config = dict(
    n_layer=14,
    d_model=160,
    n_head=2,
    n_kv_head=2,
    head_dim=64,
    d_mlp=640,
    vocab_size=894,
    activation='tanh_gelu',
    norm='layernorm',
    norm_place='pre',
    norm_eps=1e-05,
    positions='rope',
    rope_base=10000.0,
    rope_fraction=0.5,
    qk_norm=False,
    attn_scale=0.125,
    bias='none',
    tie_embeddings=True,
    parallel_block=True,
    init='normal',
    init_std_qkv=0.0349,
    init_std_o=0.0,
    init_std_up=0.0349,
    init_std_down=0.0,
    optimizer='adam_atan2',
    lr=0.00147,
    lr_mult_o=0.851,
    beta1=0.9,
    beta2=0.99,
    lr_head=0.00571,
    warmup_steps=412,
    schedule='wsd',
    decay_fraction=0.689,
    decay_shape='pow',
    final_lr_fraction=0.0,
    batch_tokens=16384,
    seq_len=1024,
    doc_mask=False,
    z_loss=1e-05,
    train_tokens=93500000,
    steps=5707,
    dataset='wikipedia_en',
)
Each number is 500 + 50 x the weight over its row's rms, rounded and kept within 0 to 999. Layers, rows and columns count from 0. Numbers have three digits each. The size before them is the row's rms in percent of the matrix's.

# layer 8 MLP down (transposed), 640x160, rms 0.0981, rows 481-521, columns 0-79
095:587544504497412531536462475616521528436481549466459544506472496545507472480379490551416472480474563522471464463481431466419454443424510484586491576537525545465495544520476430464509466489567456471457428487539508425483492483500455603477493614
106:532549469478485557512545523496459479454567541508569526459479445437452459532519458557431547604487496537532468473484533547497514538440460479483565527571581474486386451568521521503517486542482589558524516538504470511495591575560513585512503490
097:527451402499579470517427526442540480465566465542442510568538534486510557484415589465491563487459505536579475474525476485477478520426580567462535559458522598516441489463556588411434470572446460395546394523516457460529503457569559536503479524
097:547495577512377491532458446439541379559497429527512427425432504520499472500507414439610434571453494550464526534458449500536478504541499516455509479535497446515539469474517556412549549533595581533479492540610467454509455469497459518539460491
099:539501473446476479517510458455512401555439599492423567470500503519496504508553581409578482460517485487500561538547443537493452519469564532521471559417461540505555469430498487479545530483480510409473499468544471504441551448617412633532540545
092:458543476499505439449486521550450522461434512521465462513441536491512569440504498519461442469420440426522454491481496585572471524530521475585562588480404533455506444536517473533536490548489522490441563406531530606454466502468537509468473474
105:506577550583559469521522475517486529539515436494472484627485498485507523490525509504431500452566357414444402511482528576521484466545486502444430530530436460521485499527624495480506429452461499530537420604462551471465492423518645463409471450
108:502438401477484472592479555510485460562476513395586506542548504431476547571432447432522508537450521549446533509558533461563485577541496509551415554402450458482485487465453411448496584487541445483498489534566435539482413509541530590487587441
102:468496595441520539426422483514554408487488462467498401535557517486456509551521497519494465405458430479476444520583500479442495489551557533504561498518509493466481524511463556515457462559557528474471537540453445466470489614413500605526484575
092:507459411555522537550551472468613462513413465460547622441498411535523566497473473472591506495535457488431532555510456534459440503522546468527504552505564543496484461381537536592417501490565515428447563498594443568488528490489430535552443477
110:481491404461536440487422515503433582562591518393561534492545492391436508461418447486519452563549568500445500454572518500449531418570422541571514461463492569500488527583382409492536495528427449509585533501461497547458460459472458571465582491
104:501446525387548463528509461539528437492532544465517496480483533561521566495505601503438484466665538532480510489540515585429484484510448518571489561385527510541517469533576561569519550522549542469487457412457506498517500454486476520545504380
119:418506556479438526469601560601532483478456500507510539600489464456501466552522468514531503442510529537532532485493464545493467556489449544508418452463463454474466505520451448644503475478555437499569437417461461457506458446497526501487534492
104:524443475439539517586484499502542389458504471478491554461479478506471489583617706597437535550448472477515444536544370531499429498457559554522568544457492440434425583458517577552497557501499456500500488596499534448491540480525412489431467425
099:540510426509418619546437584440502527473524484442495532410574525529448534475473379489500545500513452426458434546505560606535569456545446558500436542456433567476424545542500449435575450480503523422497555407599570527499514495513519611538469460
089:501597467448435436546522410535522438476516406401589456434466541483497540535454468542492497487483534491530503515544535518451458532521539548556509469491537407530560565482574441538357410548417483505461491500534499533381540514602448629545447472
097:491556497459590412498533520537553579444576467445377476562531443544451545524502463423461486533428486461488542459555564568552513471559449507522454581469506547555466483499475543561559495523605485580473572509422600506399501420487519496493459445
120:410455464497538566406461470526537558492563511556499539488583513478479524518601528500436500529450474466418586511519529540544535558508507414435412560568444590501480536507505597514436434449510498534503473500479568461456604482500557429574440395
115:621514483482472497558425537531547470438477554487564497460455479508557503529480466475395565555477439454387559470491502454440526616483522509547580559514500526519504508555527458435471427570438436445451457581494538513442496501542493579522529452
096:468566438409492429481492521549481464505517601478545455454533462563409506408444451506449341417557544448473446504484527539534466455528445505476534486486580444603545536445503497417501550466500492508456467552589512501558541413520464525479555370
093:446539426527472481526442474511537444547552555482438497550642450487394537492459491452484600481505472604475512557361523559548520652483622451505510537532451550571468471509479503564529507482473538524482513437517547513455555549390493500517499504
094:494523582507493542485517465503458462510597570399474469565481569458432504404520419393508391484500449562590579542449575547479593541495469518596546473473550552529506548483535368451460467439485558632538450535475449553552569481503433570506511448
094:547454541508485596506472471526432503544452533514501612453523511457420504522522423430536565460506527555508457578488461495541498453520441496497545586518502546455481536468525493469418565413541410471444455440529496517497595435539534561644462478
100:578567536458425453487505555500518462517603508490544504551572488397483393528467379488495509584491530498499502420577469483514534523473411472519537501495581490494443514497427449471567477397528525527478477501493477465602516491450408454570537589
101:449488577526523560666503417469545466572580478463479538557482437484533522439467435503527566511552503504456459456409485509505557479478512528466446515605542574497492506453519428478425513496504461524513503484470493546491448498562495404491558650
098:470509509537476551425501513460546444514519533489468429579481468444514514516561479547464493504481520704470615501444531466450509634498508521445497533560532554569511531541543487544446428532534452472476511510489371480520535548498477422541470512
099:581444470459467513462522560477525460467470537491474582465536521562530494535460399438486447506478437473440490448558512446418474494460520562547469483530456495427539532503480390492536553499417483425460527517535495547499401407576393441561503460
111:495475456490467484557434486455529472488513541499436419599475475512477498539438505414454493551470602574481365424533475473474526502534552537465506503463502542532494528517576434518456597559409531456577495456518458536550515489540507508457485501
110:493616541436488520535484579449491457523563515471479511397467416470490440412476538516470423509572475530516470475586493564600477433530477551388507443575487478498523404393520436502533458532471499578469525549587541485396476458464492471530512517
103:569511567547510496443508605499547455430521516444455640524490489505538516569567475515544523498410507512402581516505460508435521533451462515426485511465432537447472481483547470503525456453405502457457534473464485457607566542426439559488533412
099:495408487569440414383529537546547423479553530480515503511567514524484527561447455481494569431298530426573604509491547513427423523517507498484553481550494454483450502456639512533506520550405495522458563529530528427487559508465466507563562418
100:494474413506489561527440478565469432500460574464534503510565513411422508528495513547471493557516447553574533491450520510558484490468473472565452560429540456417420495530509544556604481537366413579450490527460514492455521486586595506481431508
098:545470641537541493434504496552455538484552502597483435455439438485532510480520524500458487488480541434597535522608432554502496471535463461471481490530506539473461418458526547441486493482492498548591532532475544452558487419528481498585476396
097:516527478464487500528443517499550538442529519529510478538615441405427478493527447597553544467471550541500492580394520580499579440492588509471496574533468462501499448573497560559457450480601483499475492504409536405386535428462583535505439492
103:506554535563488521405510469523477469525471482415578523500449534491544532516527526549338522503417491467520525481531399426462405600540469548425464511514627496481473562602493451548533469527373463461545515515487519436477553486468451514505605478
099:517479466533464509445421538613545474525497413562495511571463434500550527473475462539489520518413545547523544563513354520580514517533432436417533552547514468556452614494567601544514534431491457492434526498476494469528414559494502520514540500
093:465538507386546571523452505486493485464500495502435496505470452445459564439492444434513528556452470516561383485493511510576489456549493533599545536489438530550538458568487523475475487532591470471475492501527511503446581555507449458455502514
098:585490507442463447435494455574414498540508533514584512503476460500475486521512543498520498510515536518470488555530564534476582578559523508647550470471532509363501503503445534420520540528591447473490521486464471488525453581529506526449419583
104:315556456594453466572418516445534479458600466518438530521488503543477424394447459472507419545496500455532472522457470538582490534428406514499502474484414507502436526480441447521566560464530590481442491525546487504420532557428514517540511506
090:482527425469467552469537545508451408627520482516467477508552425515464522442508436500424485534450455540397554534437446542584517471452605472492427618599534522596516521417504382479542513459545430505505546466474437553610444529491550514473494468
105:536476515576496430540431397547581456439506569532420556466463484411520575491518567424454538560463464432585469529583473459485497434510455489541599571497458517462481455488495513557484506474469493537601550583562474404521530464485554497492538506
# layer 8 MLP up, 640x160, rms 0.112, rows 482-521, columns 0-79
109:417435597519445619444465445517525561510443513484439518537444588513562441486470420462556469515514587460576465458549512488481468456604509510503453489557489406482456482459470508420555538434531505444452526542490525484551508497490460571438487437
093:460487585523518621553481464529447587607553501434459509506412473450489476448502506506484501504470482521377446520473496452459542464550469501530475425569588518465523500447469468399536562453530561482457476503488501503533607474399480543607620502
098:504550533454517533491495582533462534428472501511513507497531451524496544489518432525478448454363527600521495406512466494624545520468493585421510477458403443549627435485509541500505457497487470489420447523394535504552572475441517420472492415
097:431363474542561483531511497516500531539428522488459527528512447519591413472538483532505439644505413527566441428511580463483519506465474512466423462626538431423543578525451450511525437475503467550460473584432516557530558509542524429460497468
093:536356639428573541502417471436493473549482536549431461519532451561500530503583520567446497519500432537453471454571555404419442492522396505526435480470574482525448499517453515489469512450481423506508413578500448557606466508496461450562466450
102:414418604548511502528470499450496449507452440499430498528492592494510492501546500426546447594425509510440510497435556545505500370405583620531390557511508518469566508377447488521435465486588521556549493479490480459465437538510413485491599569
106:378488502607438424494482452475508517441509569449488444565327548584588548492507450499524531431481550532571450457404499495450460453542454515536500482525578427446572513531545450448509556501419496522422542471472470460499509448417532603462488540
102:495460512485468513583521459448449547571463567545459502546403495539512497562517471523370599513529515502557511426609544432467512501589365545590484502496485481524549498448512475553604487473373527500521491555408470483499448523553515432526388514
098:424561570516413433507560475467410596600498454489505428530481585453484496629461496537455496535524560517499497521478556529489495416494468540482427488455462565479525504500513416431559397493548619420441495456394462393468484478502544549511454518
106:487511536492561540647497398470537520497414451557498446561409498512520485518504450464463544523367532521483474503512540484564570474380485491528379470530438509557441417518534475510455427524531511521517496572500547440457461501493511433466530595
106:506469431508490487563498412422461471459548556424454505521475468436544525579520486495498523524396506490582454536450574483414461406558594508449505492487499495440531537539493508473465426510409451495561420512497491442508443526433432483438462538
119:438471526491560495441524492476583518487447485586457430586446489546494395539484448482460548455525564541485532457420514527519485490474488474517504475426555468526480551605494457537534476471479510468434548552390494463544528587512498534481355466
106:484540515486512515612481479480417463522343475631436509446485500552425507529468523585476526413491565499527449554387502437555425486440507465546575485591484434492486525537532514498622435509521491505494483517544435488405513528414451543544520461
095:470496498579482502493405423484480524552434510496489402495460443528480517581558414475556549524469489617475501454459442443476344444496649424471529545574532539525542464447475474535507513538522455432445462499477522483470521506428514475584542467
092:535569464430483511521439499496590650519454486430463555558498506529516515456441454400616567485461484519470484499502492501541473494477480530619595513481553524465555498425485517397481520570438516500513423573548547412474415457531473504579541517
096:450534525493503525491458428421456541455475496534472559476426493478538523549537429553562536481527546530538478433448498527610480477535503594493562486391492531457474488496527452548536472463480505522459406514457499479437505574473419504488571576
115:412408456494453544497435459612472509465550441508485477477505514474531533542551341575506548532426474518496490499528622498577471530466433508575496478482527533415498446391568450408476458429505523498468473552505507584508628569511462490479519498
111:526435499520508518444467533413472442519488569387466548591545515485583478552508525496559433444546474495540412554532564511551519532589527505533553500562531485425511497502485478457467558416538590425502510483512506425582582540456522560529483543
099:561426571552472413493486481528545433490494504559501490479375536600473483542509427505496433489490505569531433538533450483470494535490503500511505303524507504462543531526466453484571520440444480536514431519472568485494571399395538514641468489
098:483444515479594474599516514449544550507493379444448553601552507539543439535530525541505505477474593465509531448526508430456549427510513450595542377454533514410470498542520481480513493482480457472520434439446509581561474487382523548515485397
092:455414589507512488530447468468585489479440414520466518395504510498435476523511438483481627496475440456474489484520452472477510492522466488471479426521548524481503539390579496471520585513417501399575511533512582531537496443474489531622531537
096:445377566607477471546593468498530516453521510552506393534506577553546447483500448543432490479490561524462530492459475496439569404423537448437422535469497516426437501535566498529443448426474546523523450466475493504522418441505562606524510613
098:479477486457438428530528440527502429528529451521549447564544442610498572463521490546472389429462534534487475415430627492443464532530515539497498456506522544540500464424486512442491580497538512525514490507517495459490504533517512462515553561
103:483359497528489543602557464442455463520492498511432503504510506535547521506538465540436580559469548592518470581545488489518487502638465590562452464574497566393602434456497493470512514492508522492506534512445551463502498500514448527489456462
106:491445549562417558443577520412544586548510418557403565517437484540493441532560438557506561578422451495487465513392566511498569450445536424553451467577534467461527522380529472489538524432461486550466486471516483559405522577565502526519518482
099:519412527541506499499475488443481496561389498479446540584532425485565500467513490525598534522532574520447445447540586416584473446490507491415467430527535459409546535446542482534570489452475530607536440458446480532512462513460421454508436469
105:460423550580518518464550436448557464530531505513461459597405586478443500591543520506443528499466498579549462550550515467444486408509581496604542538468568442452539416391508555454504434485432466520499534450446456432426505485478548468472447518
108:482474512400480467489489521543470542501467477480445495522411464550552570530519413551519597472451503536522467384452442463486462563535464476519467529526486507520593501497479458476563489446550563493431470636506459439421523557499567470496467511
108:398355455495525573446565497541548580410510481609447456537525537539502457614579487494506538567426480592505511425493564462466502537483494440565491369466462454432424463517467478480490477429599491514486487559419522495489500530506529488512399470
101:476394598547557566563521511461484457422571608535436547557462487459541498462433427555477569527505533576533411450416540542474537473448396545370478510551539467559462528496507435385534476489518520516537472478511554489527445483536423520491587619
099:383481538502450518483528469467513550489508559440507524503416529521466448538483481521415523534464476511539490422447619554581552497562431442535453394517474507496553451484554525499565458458437610514475448506529491492481466497588451554502447532
100:544503448530474540435429553472511587426495569606440455467493483562505435542455480437523523545519423528449458414401514439524433503473546541482548466474493483503463537445366441518584484479541560478549485544484532509489382575457428581490540566
097:469480474484455495474441475555542500590485470455457509604473584516451550465511477540484454409438502477562464426539403470452403550516554532645490506473473504478543559480526417520488537479408475541486489559528546560481588489420436479450512445
104:519527563511482500361512442417507454518522495471513464518583485504527503439500460581509461566478501521523517440552608560454473511531553570539507496558449412528465530479539448518426476459380592490581526450476499488573497474566468513511398597
104:487401514480517494564466491461425447489508420513502490488566496491496581616609500552466566517438453464491500509463497470409461389483589488611411527558466556501495391529562554460505444384424464560546557464413524501596456526531505516513495451
093:531351545510502432513480493502473465446437558532441513491523499490501460606562510542422552558450538442423510515544539410409514510529498549473463467539494452507571429410485560452524488435397428488471463456533434504551392517467404496625492537
099:501462656475483496569449510510515550513444397439512441552539443604535420460597463541504559573499456483481508404474387511480443382412428488460484576526528510496499498549524365494535556485488492532375499528442499477426500536528465503575522418
101:519425510502516556510552463542488570423501567492492516501447466505462497500494457513518457565531538587465469516450512540450488450554502504558428444570525549453635417488487492421520551516468433514574449544436424533581578518486475556608460535
091:501451414514534404497634411539578553517453506546557461596546448452396494568555471508454574546495509555479476508495514413560557537528564506546521421528481427489425486540570542516457517506390523525411538513428489470520417487436427513484508499
103:417472537526512462575557416527500450436395450483438495482579559567457495421513438560541555554414577534466507493539555418569522435513479477463525487474461550450465477543515448521445408450578457467450516561461446536459547628594473449460487524